Weights of a small GPT-style language model, trained from scratch on English Wikipedia.
Size: 24 layers, 4 heads of 32, MLP 512 tanh GELU, vocabulary 1024, 4.98M parameters.
Each number is 128 + 24 x the weight over its row's rms, rounded and kept within 0 to 255. Layers, rows and columns count from 0. The size above them is the row's rms in percent of the matrix's.

# layer 21 attention value, 128x128, rms 0.113, rows 109-127, columns 0-127
size [109  98 101 103 114 101 117  79  87  87  84  84 101 103 100  99  99 106  89]
[[148 112 145 128 141 192 140 124 115 130 147 159 126 129  82 107 128 124 127 120 135 141 111 127 161 138 110 127 100 156 124  85 128 137 111  97 170 118 146 154 119 130 134  79 147 141 141 169 135 139 130 115  94 121 139  81  81 144  96 147 159 136 132 112  88  96 161 136 117 101 130 123 139  96 133 154 154 111 124 149 102 121 127 126 127 193 151 146 159 172 151  74  88 119 164 151 123 112 110  90 117 149 171 159 138 153 157 120 128 160 137 143 121 103 135 180 172 130 138 139 121 106 150 132 156 157 142 136]
 [132 154 152 120 110 121 118 191 121 106 152  94 123 146  91 152 133 110 105 128 132 135 103 161 117 100  98 112 101 124 123 141 137 135 132 132 103 110 136 139 147 150 126  94 146 124 115 109 135 143 166  85 155 128  94 126 100 140 130 140 100 145 119 134 157  67 128 142 136 147 134  57 149 145 133 118 148 122 156 105 147 129 132 128 175 133 164 146 119 105 147 164 172 103 114 139 168 172 132 169 129 146 144 123  85 109 116  86 170  97 117  98 130 131  82 166 138 101 107 171 126 161  94 134 134 155 125 143]
 [135 166 139 136 132 152  87 100 153 129 126 106 129 100 110 135 145 121 126  87 145  91  74  99 147 146 149 132  67 125 129 139 113 134 149 130 128 159 148 162 119 197 120  84 137 146  92 122  84 134 153 128 104 112 129 135 100 144 180 125 127 120 121  91 124  62  91 131 112 113 154 114 210 127 131 111  95 123 111 135 133 132 128 137 130 133 131 145 140 153 151 130 111 144 149 154 108 126 148 167 138 132 129 121 168 107 135 141 129 142  93 123 127  98  91 142 180 103 114 148 135 137 123 136 129 166 106 123]
 [121 131 129 106 131 145 162 131 161  92 110 100 139 158 110 106 113 145 144 123  78 135 113 118  78 101 139 147 107 128 122  65 103  95 113  82 150 131 130 138 115 181 122 129 104 136 100 147 107 119 129 126  75 136 137 101 153 131 135 135 114 109 117 119 175 106 112 147  99  88 156 128 195 133 141  60 127 122 157 110 107 135 143 108 154 111 127 126 115 144 114 126 163  94 163 127 107 139 144 143 112 127 146  64 133 117 152  99 156 140 148 135 148 141 112 119 138 150 164 185 124 111 121 152 128 108 126 144]
 [ 74 130 146 152 148 156 120 133 119 149 126 175 130 126 147  96  95 172 120 123 153 110 102  93 114 155 155 140 108  94 127 102 125  92 116 144 157 138 132 152 171 139 148 144 140 136 146 147 126  94 121 132 152 117 122  87 117 136 116 112 162 142 132 129 151 121 108 118 134 162 113 133 125 138 134 100 118 160 101  90 137 123 147  54 159 123 125 129 121  92 159 148 124 174  86 128 110 145 128 164 144 119 131 133 103  99 139 140 134  77 113 139 111 147 107 151  98 198 149 156 154 181 142 109 113 172 123 122]
 [ 94 131 158 148 172 143 163 101  94 111 141 169 164 151 111 134 132 158 110 126 168 102 150 156 147  98 129 141 118  99 145  99 158 143 125 127 160 178 133 153 122 115 137 151 175 117 148 112 141 109  86  90 156 174 110 150 131 125 133 119 129 121 118 140 104 100 142 111 123 141 157 155 110 187  83 110 127 105 146 103 109 138 130 148 125  72 131 181  79 111 143 161 114 160  93 127 134 145 130 119 132 145 119 103 100 147 152 109 105 142 157 130 134 159 145  89 125 143 122  99 124 120  80 112 129 139 137 145]
 [121  95 147 193 125 138  83 115 123 121 103 124 150 124  87 135 120 129 118  91 165 100 146 127  60 132 127 160 101 163 128 150 144 144 101  92 106  59 101 176 122 159 127  95  90 127  81 132 113 127 106 139  89  89 137 121 141 116  87 111 131 119 126 126 116 158 183 122 132 133 149  94 113  84 101 128 120 108 140 130 137 118 120 133 157 121 116 129 125  88 138 109 120 110 148 132  68 128 158 149 149 118 131 136 133 118 119 148 154 114 118 104 145 160 138  96 111 116 102 148 110 146  98 103 119 113 129 142]
 [111  78 132 107  99 145 111 119  81 162 111 151 138  89 136 153  81  88 141 141 123  78 108 111 148 157 140 102 147 118 150 130 122 151 143  90 122 162 113 149 150 135 159 125 135 160 139 101 105 132 106 127 132 151 113 141 144 109 157 143 142 168 121  86 158 123 161 123  84 122 132 133 155 143 153 122  86  99 113  98 139 141 154 157 113 127 152 143 130 129 115 145 115 147 195 120 157 136 146  93 128 136 172 146 138 109 145 122 173 183 100 104 147 103 143 133 140 114 160  99 118 149 114 152 114 167  94 133]
 [118 164 144 121 114 139  99 115 144 127 150 116 113 100 176 138 156 123 134  94 133 142 107 115 106 120 108  94  78 124 146 124 119 136 145 113 119 156 153 162 131 197 137 113 121 151 105 107  67 163 121 135 100 124 118 159  89 164 205 139 132 142 114 129 143  72  92 123 122 109 154  94 202 111 133 129 142 103 107 119 124 151 120 126 125 121 118 137 118 141 142 123 115 113 199 141  98 136 150 131 127 140 152 115 143 141 132 158 132 132 102 107 131  97 130 141 166 146 141 158 144 169 121 143 120 154 134 125]
 [115 127 136  95 128 117 146 175 115 139 156 142  96 142 131 128 117 161 128 124  83 163 153 118 135 129 124 152 153 124 115 125 121 104 100 134 123 114 143  87 115  66 122 168 116 122 144 143 155 104 115 107 140 152 133 148 151 137  39 118 102 136 125 155 119 124 146 154 158 134 150 138  93 123  91 143 156 120 103 118 119 121 132 168 113 178 143 106 175 131 124 113 179 176 109 124  89 158 118 118 148 158 107 150 159 143 116 158  96  72 160 133 127 142 132 101 126 110 133 157 146 101 156 127 145 119 114 154]
 [131  87 100 140 120 117 142 103 161 118 155 111 119  93 150 109 109  99 107  89 152 117 114 104 137  96 152 120 109  63 130 147 114 139 136  94 132 117  79 126 130 152  88 126  90 117  97  68  99 178 129 119  95 119 101 125 146 103 139 129  87 131 117 110 161 137 152 135 127 134 105 102 148 144 140  95 155 136 103 122 135 146 115 126 119 109 146 138 150 131 174 109 124 134 146 126  80 145 146 122 127 108 108  71 103 175 136 164 129 163  87  97 114 117 104 129 112  95 130 143 138 147 105 120 116 106 181 145]
 [117 129 116 154 132 127  94 126 185 148 117 136  76 135 138 134 138 145 161 106 177 166 157 142 162 150 125 173 140 139 140 130 166 112 130 163 112 134  97 114 103  97  97 130 107 115 155 161 126 172 101 158 181 126 128 123 150 127 132 122 140 113 130 154 107 162 105 153  98 137 162 165 116 137  94 135 137 165 135  94 120 166 136 108 152 118 165 135  85 169  88 136 155 122 116 108 145  90 141  97 127 115  95 135 179 100 127 100 105 120 127 156 125 130 113 108  93  97 102 132 127 124 122 119 133  89 133 100]
 [151 113 129 101 129 141  95 133  76 122 144 172 124 135 159 142 158 104 124 163 139 136 128 124 139 135 125  89 170 137 135 100 139 134  76 130 168 131  78  97 130 158 140 135 116 114 170 121 130 137 181 115 138 119 133 130 115  88 120 145 146 156 144 120 109 142 171  83 127 109 114  87  75 150 144 171 119 161 126 136 119  94 118 117 124 144 137 114 142 127 142  86 128  93 151 135 120  85 121 134 148 127 163 119 132 151 120 157 151 112 180 141  88 108 133 205 109 155 164 122 148 148 132 120 123 130 143 136]
 [134 146 122 109 101 122 142 130 136 115 127 127 134 102 111 175 180  87 125 108 114 159 166 121 124 159 123 159 147 115 132 137 163 154 141 148 116 162 143 116 132 137 131 112 143 146 157 169 120 148 132 107  92 128 128 148 152 116 145 162 164 166 122 141 117  91 148 182 139 121  97 113 169 127 166 128 167  98 118 163 136  87 115 147 126 161 131  89 120 114 140 166 114 108 129 134 145 152 143 104 169 115 178 127  79 134  98 130 157 104 125  93 121  80 135 160 149 116 115 191 118 158  89 128 128 132 129 129]
 [118  98  87 124 107  56 124 115 117 114 174  99 127 151 129 123 163 187 103 102 133 171 121 143 121 128 136 144  88 139 118 158 135 135 149 153 161  57 138 142 158 102 139 171 158 122  93 118 134 150 122 127 151 107 156 156 102 147 151 125 109 152 141 124  90 157  73 142  98 139 110 140 182 123 130 131 140 134 126 169 131 150 132 135 143 141 156 115 141 126 162 158 108  91  97 101  94 145 136 123 103 128 132 151 137 126 143 154 109 122 137 129 116 115 137 124  89 135 126 124 137 105 159 131 123 177 106 158]
 [144 127  96 137 116 101 152 133 115 104 107 101 120 135 150 121 149 140 119 124 150 128 110 136 162 129 135 153 106 132 119 132 143  80 142 114 140 175 161  91 120  85 160 118 137  88 106 137 129 115 100 140 151 192 125 141 155 173  88 123 113 171 142 126 130 128 121 138 143 146 146  93 161 115  99  95 155 132 118  97 100 132 123 152 170 164 156 108  93 108  95 141 165 147 119 141 143 198 142 138 160 112 130 146 140 134 123 131 105 103 149 117 108 121 101 141 136 136 134 169 129 112 105 141 148  49 113 159]
 [157 161 122 184 169 159 139 149 144 110 154 117 113 137 118  99  97 147 133 175 109 128 144 138  89 110 126 141 163 136 131 132 130 134 149  75 128 140 157 152 135 155 142 143 125 133 149 118 116 138 142 103 140 137 153 149 152 147  91 140 115 161 118 102 172 152 149 126  62 148 125 141 124 132 113  92 128  79 138  86 146 102 121 136 116 108 119 100 132 150 149 166 149 181 113 104 121 133 117 135 116  92 144 189 151 138 140 123 134  93 120 113 179 116 150 181 148  85 115 146 150 131 111 122 118 111  97 135]
 [172 152 128 149 111 110 154 106 161 132  83 127 137 143 123 104 135  78 136 128 134 134 147  78 132 140 129 132 133 143 137 117 164 150 102 108 135 144 110 112 161 122 122 115 164 106 150 146 125 122 144 145 154 142 139  94  71 137 140 112 163 107 128 160 168  99  93 119 118 164 122 164 142 178 156 131  99 144 167 175 140 121 146 120 147 133  91  96  82 102  91  98 117 145 112 160 142 128 100 113 127  97 166 127 104 185 100 162 142 118  74 147 135 105 133 121 150 129 148 103 119 149 132 134 134 116  93 122]
 [156 169 126 108 161 168  96  90 121 124 111 139 154 146 158 152 134 167 115 131 123 107 104  92 128 155 165 127 119 126 140 123 116 134 159  98 143 129 167 145 123 203 149 123 129  97  84 142  96 126 119  86 122 145 127 160 135 110 131 137 138 151 113 119 122  93 126 151  93 110 148 137 173 155 142 122 116 135 128 133 147 108 139 154 100 121 144 134 135  75 126 138 116 136 131 147 108 160 132 141 126 124 101 130 169 100 105 218 129 151 157 144 135  89 129 152 141 100 146 141  83 149 121 128 134 182 126 140]]